Weights of a small transformer language model.
Training: a variant of SOAP for these matrices, 213M tokens.
Each number is 128 + 32 x the weight over its row's rms, rounded and kept within 0 to 255. Layers, rows and columns count from 0. Numbers have three digits each. The size before them is the row's rms in percent of the matrix's.

# v: layer 6 attention value, 256x256, rms 0.134, rows 232-255, columns 128-191
# o: layer 6 attention output (transposed), 256x256, rms 0.181, rows 232-255, columns 128-191
# gate: layer 6 MLP gate, 704x256, rms 0.146, rows 0-50, columns 128-191
# up: layer 6 MLP up, 704x256, rms 0.149, rows 0-50, columns 128-191
# down: layer 6 MLP down (transposed), 704x256, rms 0.135, rows 0-49, columns 128-191
v232 102:122169208127242116099133089094103114103108164148117104156115137160117125161138118137133109060132123131105087093131100154069147086178174165151095148114122117094140142125116119090119132187144111
o232 104:117110084174149143135155137129137142104144134141092170188075147102121109106178139148157150083127093204168164151113123103126105086136067135159098174127164101112104124129201160115165104075097122
v233 093:144132095136206078129111137140079098142135143146155154130075067238136175125096126137134156171065154128109098158147147098195113143138125107147171148131133104108165192127107154136101153119135152
o233 100:100118073054155113130077093161088200111149142194183076115112155118114197112120143170161148129134121143091102143147140094124114095130153125137133069110116161179082108124138107117118092124160081
v234 100:098112125170122106133100110169115153123123082168123124119122135080121117137187103132114144157144105145115069112128154127140100109098135141084149117174093217096128145113118124153090114171155100
o234 104:082156084136127155073073113116056122091187089108094123117176159110100093126124161065049183091168152128132089124119126081160136148120119185129141137132170152135138070124082141129099135141116113
v235 098:170083119098139150171195093074092146155110129082159133071145140141142089086064112162131117101082134155080139174127168114065154135120103102136204063047117085122100129117183091093233133138107096
o235 105:085094073114127145099105158180074163103186204211142152126111155145082133135116109103132130140091141210183122137113119151133129078105135037143115151119083111158143163125129082150099098176115175
v236 095:095140110150135123080159090125126196090133119068161127114162168137095138171115082146157196122089135136122175144092194138140122121102112103150101095119151107146166162132103088083139138138081159
o236 101:175122150155137142179119074097132150086094152165098181110146127095137111130156149113154153045139126132075103143170113118111130138094117096092051164154148080080108127080126091145140100131146104
v237 102:190111116150145172128147203135180062201181146123096120135142081105118128140119129139152084084136135131141085112107106145132140123088116108168146161110085073136181132184124127225120129109137154
o237 107:099143123176179147158170118146142163137134127138119186181163116172119172121135077126107152152192090075091129138152150082117089132111119152142113151108071152115108135105116176130088161182084095
v238 095:114134070135111147159102172102155142143155190135118181106198120094103140109126116157086100118098108146126138089177165121169117154163167129214135136150147094082141103107153056139064097155113115
o238 105:116135140129132154124047080100143104137108079121087092063132090164172205124122116075102106096073093098144122109094144081188152124093080168149177144140113127116089161113108149147166144164105150
v239 102:109077107110114117145114144135138091137083090155110142193131115127184094101168105139138149147138150089103122127138129161134145128123131152165151070106096115175184169135138126140161159080142090
o239 102:154115120134181139120120147150162139108154118100128134081111124118046114114166115131154099161132173119124084120077127134082116072116118141113144163168114096140102069152117148090174113188133073
v240 093:182149159122138024077101130100122150188126188179134089170080124129145168053173138144138127166151084070107106122145182152121131091165101126157098136144148133113104135126118109107057107141090179
o240 098:110172065170103125112177176119128188183117130081122131124163065186145136168102191138157089129074096154126162062081117167149065140150092086064174107153082082167128135102153158183108160125100135
v241 098:124140062138137036140129154060149100049141150172138043147149149115122150155136158165153103146089142050087151113133074131180104126176094103126184151133141115113104103155123144122143119085103138
o241 103:151143043151114126105124101111119145079146100183067151155145123100178094136106138121107202147128134150089119145137121112108110105188134134135140088111083089107156192203124110123150179191163136
v242 099:118098122142135100068114057136170107064105160095115089126176113144134126141154092122114184156064161150074136078189169102147184161128137064133102174126123081129085195116162195175137132070138142
o242 096:166148101124126149072158059144069102150117102127131112131087096073119086126163132128149073145123130127100122133114108121158098121111145143078166137132125187082112124112141166115135171157147130
v243 099:111155146146159125162132134149163080144100136162140089153152073122138083195150145084106145146116117131113117131090101140095169181138109164129170125141143139110106137137129102159160134093167139
o243 106:147134067099194151103144138143138184168105091103098145092111128119166123174088154106116154152079078095079068112137046077169098149165149144124127124152152087147117136103067116091127127175171159
v244 102:128151098122161135106130109160117093149159095157154157153091135130144103120117176024152125112117154082166102147125105157156140158167194116163136111135131168131098183107143136091226142174131185
o244 106:165075094137133129121145106121152141130160120178116116153123125096051123125129076123155055129098147171135146160145141152117175128065127101144120162179140110130153110109134123071125108154107083
v245 095:105142114110126159107166144143156169155096192122173165146146128076141149155117129107093122119154141094149078086174133129127169144172173160104171130191182160120152132120121126131098137159084082
o245 102:138172110095131204127148098110156076142097191118133127110142131119134106158109099147140095126122104120135188120174129070079162096092091093130165101117162059164075153096121194160106083122169131
v246 102:126166163179142145117123108094143124081128130156131137166100082094117157131092139143156153127122126120119106142063153086128094126145164158106083130167147137138162115182187138091178122120079158
o246 110:161177159123154072082049159125141117140161140204135122123086108152131158157062091193117110183108168139186137128043118157113162081117083073142143132097175178169029140100113108156111099158110077
v247 091:096102086079137123128087156124121185123079146100144118102186104184032167128182081156155102086157112113143136080121073160140164138133165110132132162103119108150157164147093145154093121095182119
o247 102:141199131144116156167137125129094107197145129102144147116153109176195164161087178079170123099137138169157125145131125137120159108167076113109112073099160101125130132125127129143144156135181060
v248 097:134152137106142147156171079098190115142081142111077140092078133142082168158147138095137059099155128111078136177151141159162152144147118139151115114155114110113113079076200124098124188117155150
o248 102:120161138116156159150121182146115104148137120138122109201124157116200081085084123110138126115109169117187118135104128109108140141118070115116159130128235146144103179127167139128134182125136160
v249 093:107161188088085059193124112085115115081130080114117100119125087151105090122152110153168129080142134173158185131210140110148155130153137135135126091145122130189152149163139190131132164160165157
o249 100:140104132158166105124138142179144138107122079104137157156103107181084167141142166143101107104104121147115126146140138137085087169191158100165151212106159082130140140067163084167194082127119107
v250 107:157134147105142114125101146130189126094081111201095072111117112154130087058160162137113087132145148138177128166118154141181103169187099199119145087090117129065072176169126110188185080141180152
o250 108:176116089122145146109152098088143149095086094072163149119075072158129129103152103120160140148113086149132139133188108198133176123141080087138054176130173103157095136150103184117116120098172131
v251 095:151123097140156202118052112122072121109136134151087110156114193150142149155161121155089140099120139115096065156086068094152094197105112136113120107192181110146097097130163095096061099131128137
o251 103:144164148061100171133127113173099125103180123140206127101170115113171120110111146154100150166127143149107123132105079121181219167152151143100109071138079119176135138121123143111117122098106111
v252 091:187138169156138127127160163119159127113170131170158207115129069124138142146121087132160145147129106122116116096116172145091124156164127104147151121074109185147111184093169075164155148130112189
o252 100:118089144159142112121119106159111102154132181154185128169137123154130148072092104083170142064153143185147153128137155109123208142097086151123130117119110098152132114105091152094128168101095095
v253 102:169152107146183145161126126118116125136126053105090167145142061128113122070111062063169120199119115119128097134117100086066153194168167086130081142154116156125096146109163174126064141132142117
o253 107:145121124108066071150146150163127205129094131118182111144146122112146153109137155134150155129105152105131244094093120121105124114123137086166096070130134122168154105137115109128157110136104109
v254 093:114072139136131117145156138094135165086150131190142089147167193117095121141131119176127192149090157132105082114107121163138122174135073111069152105161090147102167210122139147163119058150095184
o254 098:148121187208168135108103148075091154077125154192185110133209112132111156158170126110064139099127101171074157105132076154081132134051132098105175114151124103179113157162146118093190140188155086
v255 093:085143130126118123142069075167200102165157184121117097155109164140124172103133154164150162088163076142129175138140134113132118139112118138156152140143143180181125084082192086151115125096074111
o255 101:129081090107137166190137131130055091165132149123118089097136117126174169148068173122144125149138097102114041136130125116145106195116172171130086106102096156155101104130124098157154161130114084
gate0 103:105123139147092106118121119110155124162137122176124128132150130074144095127118109141231130119152121082141157131162126154100124123211130150191124160143203133176134105092070174118087116116137129
up0 096:088132107121163123137118104110063161096138128081122130179211111184132147060192121096084172149061092122181117137131152165161133110070107119096159164124066131156098174123138096135154123140149088
down0 094:137085105133169130100116172141154154148077068139126175133150127162129163115079133103063090117169087108100131119131083201128162153141093101119094090110137116169139148140147143135162060198182131
gate1 103:136117122115102114140098129104161149135150102165061100114144138126127077185129167117121111128107136147200145151165135051128121137127080149119136127088118139135152200186128138114155097186027109
up1 107:116166142166134149122098123092100107203121163161120134110085182115129093077192163119107123175152120149147136076096203068106194127159116083106108118127107176142113121144126144102149103079110126
down1 099:127098138142103124130189118111171099135141139121164100132121132146142065128115092112128159058097110098121081088143173098162154085166152125133147128108113095151134150150093136128152143122111131
gate2 101:134170144104140134088157116124125143159128136087110129118151143160109087097095166124139100100189131161131120154104107137114081144181057122095127142107164175166173125135111048126177122110155165
up2 097:155143144155169164100110105162067092173107125166040095118107075165170147177199078139048189113119164155092099148161103125169151111107087136124131122096180112156102071140127177097141164107098130
down2 104:122195110128125127140169178133142113111083091141114110133107112094099198089106162113123147154150158141178154091110130153137141115051061139190140133144107106102159117142175106172158144083114156
gate3 109:087072121139091109113170116074062138097109128158142133130190187086152101130106139114118121114099160102171145116107123144112157091107101121131186111145140077077150127136136161116073084142131073
up3 110:182135042182159179186142108142058154069155167203158134103133159148137144110178080113124105130151140105081126091132156137120123112151111051129160099163082144136108182170151117129143195078136046
down3 108:152159170101205158113089072138155151100108114178093128143175045126152140123181097105090135138115097121083127121160130115099133088148149152176148112134090097105107181162159154096201043041085088
gate4 093:142121111107122142144084127088115137121166143150101113139159176136104100109129205127053140202133086111142128124139104112086127093131096136151124174129147141125122142108156135132163150125136214
up4 092:181187095110143145180159102129120125088125115152129059114095090143098122119157155125102089123138110081076163125129159105152115121181138168164197103073132041093082148126053099094103183091150110
down4 099:150179158151137144140150114179146140163144117110149059100148078114133088164180082145127101137099086120136158122078151142064151146114137156142123074119110135075135138132136115126136144051123161
gate5 093:177124141188151151123085113152138177116112058144073159135150111090153187159077204193137119089165167179175095093119115129100125118142163193147128104135158113086120109098085081098137104149186121
up5 093:142177130113107087103105183107173127124100097119144192135129193118096142117150095176149142167106069104078157082105140100118144114124173119140172186072154084117149103130127099105105144159145139
down5 094:118134154130137085104134136159098183223086131141132117127107151111101139173183125151143173120178123188166088136133134130105118123133091120141167140182145190159174150134139119127152161117121150
gate6 097:077122144122122104107143095135189145168118151153189131100113137038130150108097156146136133088125179094114130155144117130122110106112167168116085173140125139127117150159090140123073127086150164
up6 098:115118121137206121128151108061111184099129063064089134105161158161174088155133189172123112162162096071092120123127165152100123144116161072102172081191086150159131141126089103094153118101141132
down6 102:142166142173166141077072111093163155107117136144145069200084083096127110095126116142118123122175115116126136083112202105154147139100125115128178183161141123146099162082082163118119204181117177
gate7 097:125130062169167131129130175084124088143110115130149102101144076143112089096110128194123156135182102135161151108077128091161150146070153095135105090093094169148121065168137208175075133081077109
up7 096:179102102120131145155222158079132188157135130122113134083124134141116092114094141172060133144162132137109073062150099150100134142123172116157126144191127086104118108121085144158177108079105103
down7 103:167057135085112155107090159094109079060095098170178143091137099141104144135150189134146133091118084134094166117134141139155116137109094091134103163146129106145124105121081085136102154141129169
gate8 097:129087153115146140130121139137119098137132204079184118108173155140096101118178138048155115148134094135134096143095177087178127090161123141089172100131131094154149088164165134110128103151116113
up8 098:141211088119055083071142130146122146167128013154149080179115108142183068150137064146061149138121104083128173104093148147133112109144165146179087127163119154167105189077123153128118156122138091
down8 102:124163142152144114170167093082143169125170104157066165134087132158135137152161091135103187163152176090091144128138112097152109093110131110212167133216097154104091140091090110136159151122132088
gate9 107:141139172144140129117156082165118130094076105140096122105126153181131097090066102058160153100096107128113102074150119049069125138160134143214109136121168167113151102103161120164208121102130187
up9 103:099133137144118089111138128149143068115119114170108180082128131117144125152101167132175128054095079102128160074115100157126171129176065114126097153189117089205194186088148103087093118121137122
down9 104:139116141115145131083132139156098086081158105119085093116175103124115161071124159106175119094135112145143116134183101150084109136174069129094137156085156146161079180111160155107068132104133099
gate10 095:129181131110153113127107147134097141144139120146171122120135112100110106199096205129107205135125147163120152142187150132110139134112133193097159131141090082136118149122145115109148187197114173
up10 086:125097137085149096149139176154156169136151111195155124126136141145175159120070124143178099169120131191172132116106064079109114061121119122146131104072111156153134101157128085104095144110149139
down10 097:125099131113134158086126157113120143139157133126189128111078118123114101111126139120147197121059117148110150222111105134196141123107116128177116162060128157103106057145115073153190169087118122
gate11 088:085108146126128089133065146129096169088149117159108112200124139135087127129192134151122119160091114126163127116158176101131148104118133179097155101119150147085106132139175123117119172089113123
up11 091:133148143139190173136153111110157177165099143155146140097100130126187202169145088113133146155158157143165077128131129139155132126123160159149108162143141095181140166125133136106135124191126137
down11 098:151141106104116089169107098111137152108114131128135098100147103134125130153174132130170070155104135098143150179146148140145148159117114149082118131034141116097092110129125142144159135112170146
gate12 106:172132094086121172189137110137186110112170161124086136126086162040170120088122132153122121137116142140122124108063105087103116118140135112121112105166112096170096098094155066124180149081069090
up12 110:092166167171101058110122103150074093072131094135125133126018212178121098102114161124123170138060098110141149071146128173125135131126164126113109030108091152161112174104162109129154075068160152
down12 104:090210182075111114077163151098170159112100135109126126112095120158119158133117133142192153153063078121128116075116124153162195074104066117109137113146073134114117147098062089176146164114109099
gate13 096:096124136110157086085117173105136147140151113123077102148180109134127118139152107098095164086136136120175105137139139079132116167115134115121119123104119143175124141143139094135128124093032146
up13 097:106146180190181182156112121135094164150099185091138126137100112143144142140127155189134114104177167123120122072141170120148073120166128112166078141164169052091183158149151142112149095074120055
down13 098:113135159131086136163102129119107121118167128143075164153153149135133177165070125084106120086147108128124153120099122129145141126096172124129133145171107120159168135152106163177137096160147109
gate14 098:131104197110073106108068086145136095154120161118145112074129158092139098161093079130118088161095091192040107078087101147108108156170115132115130112107121117122117153134166104146117089098171109
up14 097:176134188074142139127166092068161132068135130111085128128142109119104181077138104086153125170086094033123174137072140133134099121096094127157136120116117150096178163160116198134111159093129146
down14 099:105121147145178125167148108075139149105138102136095151081126146125146117190129044164059115170125099110099129134132139161147143094136160124099103109127148161079157104149174197163176134195104083
gate15 095:117117158155154166105100154113056184187132154150158134114109108117133090155183130123072093152055093125111114103112140160118188143127158150189098132148166185136154118099117178127090114164154175
up15 089:182178065109186118130174105114105105143134118150167107144175112111106127171121118142129133125135088165147101112129139179133171180182131141108078107115114121128099084105142117164110105137114136
down15 096:128150163181163145072118152119136125169193129113127136094099118153125129112078143110114155172106103080124118151147109124118172098094149160135142114139142097147124132037124078109181075067141147
gate16 111:120079126127101126096186075090185118107121170121073086152130114155126109143139150176140133174107129103172147093152109070123123101111135131115133091138179120139156127138207132120101130185082156
up16 105:159086130115091198181157144095139164088153117139133132115092137155182143166141172123082173158109081071152166164033076125156126101060077146120172112105121133158079096125160121160067113158148105
down16 103:117106141138121137170080123080110151086123108125133178097096130125112036151139047116100196168150122124104118184097120173140141158080066129151118106113126158178123080107176144104119097133100156
gate17 100:112096115147076049135148106126054091144152122096146123105155124136124146173119165137086145149119135116100158115133130078147102146098110156144136132108131071102177116181133086087081070157116143
up17 105:134174175147095202124180121087084105131150119108175138103114116150123120159202126113073110110129142179116194107157177099151155111173156144128168177092112084139102141146131168146153093116097131
down17 094:089133082162097120083159171113102117086106110111149114146150154137110088124139205060140055089076159120187128179174164129114130163138125097123106162087063187151163134141117114135167098144098121
gate18 100:099165102097106147173071030128071145122075126190187131206163168111140141149122175106103083118066121111159143128129126112131117164198086094119159163092133129131153095096137090200102100169107138
up18 106:152152080095101126128097119100152100108156155150099106102138057165160137105048195150118124175180103073123157155105183116156165155114135119008128117184067070109113146105154160130184166150143114
down18 104:149119121142134115119136125151123070179123078179077109134139086107174117141166131116159152154100100079156072085179151065118149169098098160129105103159091111106115179159126154147106093100195139
gate19 112:083091074163115099133084111177065114149177130143131199062169084151122106090151185113101137113168166127166149120155124109167172105198102174178138154154120119091123143137152132135127084132091119
up19 114:082095111163073151122109096102138137135124175139146120180189111111116133117142123190069103111132146103151141074120140140135090151180122145135124177118137117135152166085127103164179135179164173
down19 091:123129132118136157145055120171132121092085069124151152081063176151091118081149118074134176196167055131103121174138112166145127162137124108135132075141144137150172121096139163174147091157143087
gate20 094:137136163104092121151131144146149135155104058157140110124151063108119161170117092118184143149159123163098122201116105126125034115103164020124114106119162115117087118150204081113072060155186123
up20 097:153069156125199166155124206105156192104121122107156140045130105122149190168102099129160146188159141124072161125124092132133132160145123166144097166094065096187084182030156075086152146156134138
down20 097:168074116115107119068128123137126138190140086154148091128159090150139128182168132141142101115072127144133085129077173138166142124168096110179107129143086149124134078155123162115071112122188118
gate21 097:175139197084125123106163136094128118130121101168101092086165092142098143107221119144126145094123110156130094162111175088156112148141126094140215116115143170097142130170107097153129086188066080
up21 099:169172193133136112098138118107118145103144065170095147144115111081147135130094116128120094080143109165185156149107090106099148138135147142104115099130157129143120147124121063088157138118092157
down21 102:147104113144174176168146085093185137106159159187096121201106139179141130161138163141142160144103160156117130102171114118103150127123144102125113140146145065130113163122180170119183117156161156
gate22 094:153064140154148056127119157111149213163124113176129074095092119110190154121140135148108105129162112113156112176143077122100163118097187129082137157132099109119104135134155147142119117122188098
up22 100:139110155125059105158125124092119132177121198123162147069066100152142158197118148112118145092149104168093115186112126205063144114093109166115179111135035147119105124134104123133165191090084127
down22 095:131086151147093099119089161080165120124108112110110071088146110123080211145117166099099144163093115089079129116128130053117132149145132076128168175111139117141130093193149093136067146097219132
gate23 104:130167117146075106061151092144063180207113163155148221087099127117122158093088118125134137096123183098121113123168165106139180120089103141134154148085110138091199173132126087157102176132144155
up23 099:135116140121147108212116147104134107126094162146146118128127121074056125104129161106116166111161146131142105122117147176170109093111131153176139155161148202172134139131163177149185119170098101
down23 105:220154096132156173131105125133113121061175126201112132143164191132157131170161159132096130171129123137121162144140122111185151112137183118131115121148088091091103109114101185136116193134102147
gate24 100:127109134141155206172092127079156116104105143141069134142093205093146100109121057154141120187108130134178117107078142096113117078167130110105119062121118138121175119106184137125121139126138113
up24 096:143105118129160102204123129113080104134078150148104130136120120124146131114093116130130132137109078101164211115064119135165090159073120106166065093188134061116157145150122133176076208082157137
down24 106:115130127164078132155139131153151174097103165100127136132117125084105104139126167095109089153125125131059151134126118138186061148084134124050189144184073097164094160081136133124132073125054131
gate25 090:167093128100188103144121125157106122143142103140139130104173129095117126157156115157110172164155110111000146075120075097139099080067092103148125127113099150124122134135127185066188156048136143
up25 094:145134136155086157104114105176086126144136120095153144161142148158083114144148118129086130132112128147100115134141144123077109115098147145124111158218135142133142139129158079139157212164160136
down25 095:100102160119124167137127123124182068046140125122122142110155074130128120094116123121166142088189093095083112161184151122123136116070167096142135090119072121137185107126074122132166152117145117
gate26 102:161136147133124157203099162162143118141080151126090119157131110116202139174174073080108116138146163120072115139131142111122189052138073129105112156064076145134069100151070135096106145153160091
up26 098:134078067158136123105143146121134124112123111041175132147142126138118141126116131118150060084104097102157134116124095076173090175113133164112128117181119150110199124151163065135189114113113171
down26 102:140089089097127127096170107147100147180166152130169185106134147086181110104123121121075113101110115117152178133070063109162073122147141138116140073156186161114170139049154143187140187061135094
gate27 092:105126179106121062139152138095107089101107096140136153081154157194209152114114152110132187133137121087140142157118178138134146103108112119113162096131107085160121048124138100095131114158111131
up27 096:066119089114067148124188092134111154111161114073132148065192113133094149142120124126130104101187135150145098182117134158190118135097143094199135065120116136233210162083155129124123091129149135
down27 095:107138154140103114163136158169075164132130163178133185151133128115170145158127134055075117108078145166113139184134129105134133093141077128151145127139081090117128158165095106124118083096078104
gate28 086:186106089123143091169104119173126115100068067197133145157115087138096180153157083078114120125078122086159143105079137082127131132159126111099106135105193129102107090178152045132107104166118068
up28 093:162111124126084149119105117116089101101097102138178129183082120133103124126088156030093151146044123086159122180148150152118147077150120160161094123059149090105202041074135125137104116144191099
down28 097:175169131102083128131100145115150115113084071128095093103136120071069097153143152128132133108098175150222113204130170192155095115152133120168123139181095136186103150093108180161162080139075168
gate29 099:114093107133140123087068156095132152147158115098154089144091134148175145134208106102146132111171134122175134160069116165187169122174129112154158159157140110087119096110107102110153133131151151
up29 090:103165118120075123099131115161112118127109132133124100129122116150089129126059117127137164118094123081105125154162165107098122148098084120136144092190108071111149160133102122184083131131083144
down29 100:113165087101135137145109061153092102124120131126145141132065175110121178130099140135104103139176128116127079086194129126102158108132141185129169113113118101166121091087125176141079102160164117
gate30 099:151119070118116148052127133132116137140161145083100151127150149129114123154145136072081092073119083152163109041144115097123149157092130165151145132127161082058125168132137118119188022138108087
up30 099:129145157148083141131115148146133153136167172106133053104122138154141142116124086084160180114138061115092173136141136107082111115094137112130077194118105149155149077122153082139106077114192122
down30 097:098092121115111081138154129164176204144101109082163140133130133134097148156139160175118139051140115095089137112161146121170124095136149057124178093076153118109110169102111156085075151122140127
gate31 103:102100186158155089139111131121050224078106160131105135083163110162093133143149117078101070091085118095137160092129106048120136134183146127110170122142132125050157133089161077149157139158092146
up31 109:162055123118088157166144150137135112153136130090136131124076141135089134123194015134149122190075129111116148162141150164109133140086089155112125171096171072125121101175124103094104118134137173
down31 107:092106119080147156091129134140136158110110132117155039132083094112090104117131130126205185173147122137161099133102143160154125165181141159107122185140126116170112143135126107122060127139106096
gate32 100:118102177148120106129112139109150131134100121131110135151084137128110091063112127141097146103067128132074067113128171091133128086130154128090159146111149106164082087135168153181102070121056187
up32 107:147123077078143114095177069160085127080165109091117119099209123137130159148110111186118167114171122099192069162115123089093100146082161075150131153131128115069159042074074151076182143176139145
down32 105:152090083103125140171139157143157142166119101141095170122186102115140121099131131135124177119143106114114126096112114150037148123125122102133104156067013092143123045154165158119104163095104107
gate33 092:095081121131167236141128131182164121076114186133176115062102085180133176139089139137109104095178163124102168136093073108115130109098160134135127132159158142154142137113166154139161107133134173
up33 090:120118198182145133140131082138073182135110114081193131074079120102083148116132147126121137113140163143119154119058138140137104129078132185167154096148148133109119110126100075119139133094126148
down33 086:139154119109128098141118161088138086145187087098096191154162169201103068137098141100104167107099100065114101164099092081187073161101147161088162132128075089125123114161127095117210132140095112
gate34 098:157114160113097094117158111034120141124162132118100118075130075098162102099145146067139159143109095127119097166111137081129118121118184103124117090131094124142150133178141145070134093078101167
up34 104:080137080131062119112120129173113117179131099191159167173157097125180099145154168118110170131136101160146119091147119155130126138158131114114131098100111176125104132122135098145117167168180157
down34 101:135123121165112135131168123156093117146156151067083102159153131106151145139139094142126160064158089148140105139134137119083099123106129124141134125173180143104128095100174119131186125125120054
gate35 097:127135108132149121148151151204109098098122113127137113102142094121050137135103093068104125142095120122074103141135089114160148110136154121151079140116071147162115106148138196118109138103176136
up35 092:104162157073179163170115130152118121109164183093118151126081069203073128096149089115176142096137151105144084167166136096159158121102150126135163110138061095159155183073151142086152144109120106
down35 096:107181148068147144125050124138203029090112113133121141122103132085158090069113112173127161091142114165144079179188092111119187127146078131094166071156087195122107142106139159130151153184102139
gate36 101:109106106090118156166101148169157131100128166112100136133145092122122096118156103130141170125137106142171116132172199149166111129181099164090078100076119069124169131071106125147184120110214104
up36 100:102174151128136034136132063122152128105094136137152069124089122133062098177129100059110091177133129177127086123112143172171136132083154095159164137159167119169163158170126079108132154128086114
down36 096:120120142100117090115098130152123165121109153102144143188184064084147138135130137120154148204133135174156111088124049110154119079135042191126158158166161121124118144092128175086131152153163125
gate37 102:155141121119178140090066114098143109134173157158104043147114135202106146138060140152108119044099141104132139123087157143180058159116074083132105075121131137142114156161179166115116156124139124
up37 100:087130194144107104097150128171126126108130160122174128131102136141097074230203115182095091153126133110146129136095111102112147118166150080149139132144120118146141117124147115152168025106179161
down37 094:088149140112138133137140101097199155109134167121167147151106109091181142137181097115129158118134139170134119136161156094138140131121105170131110089157173152107093160092121120202112122133122151
gate38 102:140095065094125184123076101151140120151151127152068120119129098162153168166118122099091114188202130042102130059088142148113078117083090121134137115185109128092118146117152145153130148142139077
up38 107:154004123144130141132145066145137166177089108105136133118137134112117108178055116149158096161166103071149103095150098139129131116128150150169122121138136139077176167093175137195149130130150119
down38 098:114109157123098104188176160107174113112100118169162099129110177125205170155141130110030151115138134080112105079094113087081122150119114130178136121138108171158091146151134130155152165115192081
gate39 098:110094161110110174212176133138109114116160173160162129123068163106055197131104139115125111172171151149150159188145200070117084128115152124108148077138147128112169099169094121135123118148171175
up39 102:072103081150148117056149097124112145103092106123071131156109110105095110116109091208181176133110093096110169129053096091103141070158157130108154092165094105157132154160167122164120098123173161
down39 101:140082179087163093183114096118146092106102138079114151120127099085138149176090096114177164152141142113066145177076111142097064128219141101136074090125088161114139098127140130102132140127161121
gate40 089:091162134168109089153134160167139084090149099137105136059005052140079087140168155132109148161153137126104159124098057082127125117166114140070088070129161153169157125113103062145143118131102102
up40 091:128131132125115101079103126165092135082148088162121109166073062169117123157108081134089131137126104116123125094115105101113144096111175140142112105081160177180090133101128064164113044094106152
down40 087:065132125118201145122103150082110178137155150149124183157092126125082069138155170170093115071097144116102079148112121093170077082055083176118142157187070177119135095171110085109090104107163168
gate41 103:131122100174138074088071150098092141108198087129053164141101115078197139122146105160110124155190176157132109108134132075089145116128130171140187092149181129119139139113136091113112124134155157
up41 094:087081115131096131127146133111167194106179125118156069140110155130122173093072094172125139144161106121185158134184106130101081089177181124176098178120099146103131116127094127114140197086142079
down41 096:091111085125122104160165185173143112180117111163105138151102106089098141057117156153099131116167067185132134146129097139118161050114100064116146175057164149141051185109052142145138089062137116
gate42 093:189079129146156078134106172108136159131097031187086054123169123161070117134151091120150109178113112113125152101160169143097168150132086117177131094086179149131183186098184061079127106116108150
up42 092:177091092070161065126119111115110104128101166138120129145110087167041105136098081111110173153170126071145134112165136175163092224119107097151132104103197097073166192103141118156123142070122151
down42 093:177092155117090148164116123131113069104112195128131127165147096155117120101131096110100126133195177125067148137133156121118076151154199129179157104099093064045094121137186156071111147141089098
gate43 098:108076113138176139146109125145119134098158119118122139106087169110147103080042126114153141183152131137127106143127140120048142123122162032190095119100121158140121129106141151137119120148120082
up43 090:140172107130108154140195149162127143133086097151076147141153100153135143109177131150146066094150118132089145122160078138171123098144133130099155153137121154091143219149147148107094140120185108
down43 097:051170095133147117104131184154079152117109101138107160122139184143115182122150189113128089171084122104130130176118145121110131141115180025123086128178104130152126139149161126173138085120137157
gate44 095:102108103072159158095122144133150142102172101209194152124118087163156146090152190160140108145111122085120092141116063144143106166175112197101117135122139116108130100142160149106117115128141100
up44 087:165128122139066107189154113108116111172126134085118112141118207124108120165121192118102073125175097218068117137156129085096092134110140131081108087158101092096141145109118143124145082152116183
down44 093:072176099134101085151111114145115191181141141146152164076150077125101122107094121181141141129138130144174151174116154187118181125055090131150139156144147104169132145077171138133150111101107105
gate45 092:146136178123172142099127106171062087086161069097089115166104187105088137108131143127089156130103052089111120151143134174017142136095126153138160136070127108145135123164147110121143151158120099
up45 101:124163096133137084140135121138111120149134195132164131156171118170094128098119112121176178143150152090143052155145160108153103068120106121092080158108107148142163136113066089166138184156156151
down45 102:089158130146132119153131073133167137165159169110076086149100140178165140190125140097100107093123085040093151140089138125094144117082088091200087097145094100167157169100128087099152177113184087
gate46 106:102118112133170173103171145122111107161075138198181061056151141094133147156145156137135116161149166169088115131149126120145153112172027056148085149105169158085095090130123136115076145117150100
up46 099:163115113125174096114103110115171106159112140137125180127096093182141121108141075148065124115123124125124118101138097172136174109138157113092146100205172110129082131119190138155139133189100094
down46 101:127123168122078150087162109117154127130184115159165119138094107115085145100099095109110093128134121138132111120181146136137108105117148117150180117127139112137149144146182168148166155126126139
gate47 096:154148150159117119133138153089101137121149146125120057094134076100133135083121124108158163002197060114135154130071131073162151156131129092126112085172074152101108044123197119141146147074156067
up47 099:119188080167118095137033164131099093111147167151037082105106111164144092085072115115175145104101150155161111088129146163101181112144187174161120076197122139076089160118090082150139112104179137
down47 101:117108136132129087111154064173068150104096087098160070176160144130141090138097099128131126136127199107132142127115170146109052096153155175174152132122102132123143127134133126095114207138208176
gate48 097:128102125116131148096136105080102191142123171125096118115111084157102146131105173146116115074116103118124132139192136127110067115181175183133161058149133126175127119073081123183086111164115122
up48 088:134140159168139118146128127157133099134134080097121127172124138095161112131123120144170172182152169172092144144112158150127171186106101068155090211114149106140117134175149165140125147127079096
down48 105:112166115154117163175130136163118052095158233124093103142166110118117123093109095115138125139059104105113113112143100168095135159128151102124140148171168109151134101149107164107079109097099096
gate49 101:158091188109113142083128112148133123135070111086111118109125135107127065152097184149129212133078090206106131093149136136179153121132123133089129108149138155090097157172116138095117107077108116
up49 099:110056094117164193144157131102154088097122169115117133147107127063123107113074110142125137168109084097058181134087082218121154095063129161137123112147098151158182097126175099132112136112093096
down49 098:169183174120074110098091141162135122135090098080155202107157133042146100169098138142173150119121123119148157155143093106214139186152160158167150092115122118079124169145111115074116112081174093
gate50 092:094070211118105125106175107124152102094156139123118148080155092071177184053105090093110128108113162132147162135158086118078114087138092118138159122110084086162059107073120094132196084174141143
up50 101:123148101154130141121134099110135163142089149124190091104136127128099166128135117089154165143165171133113195152146108068116170100113106127123090130135100145140127081092096079105116121077101084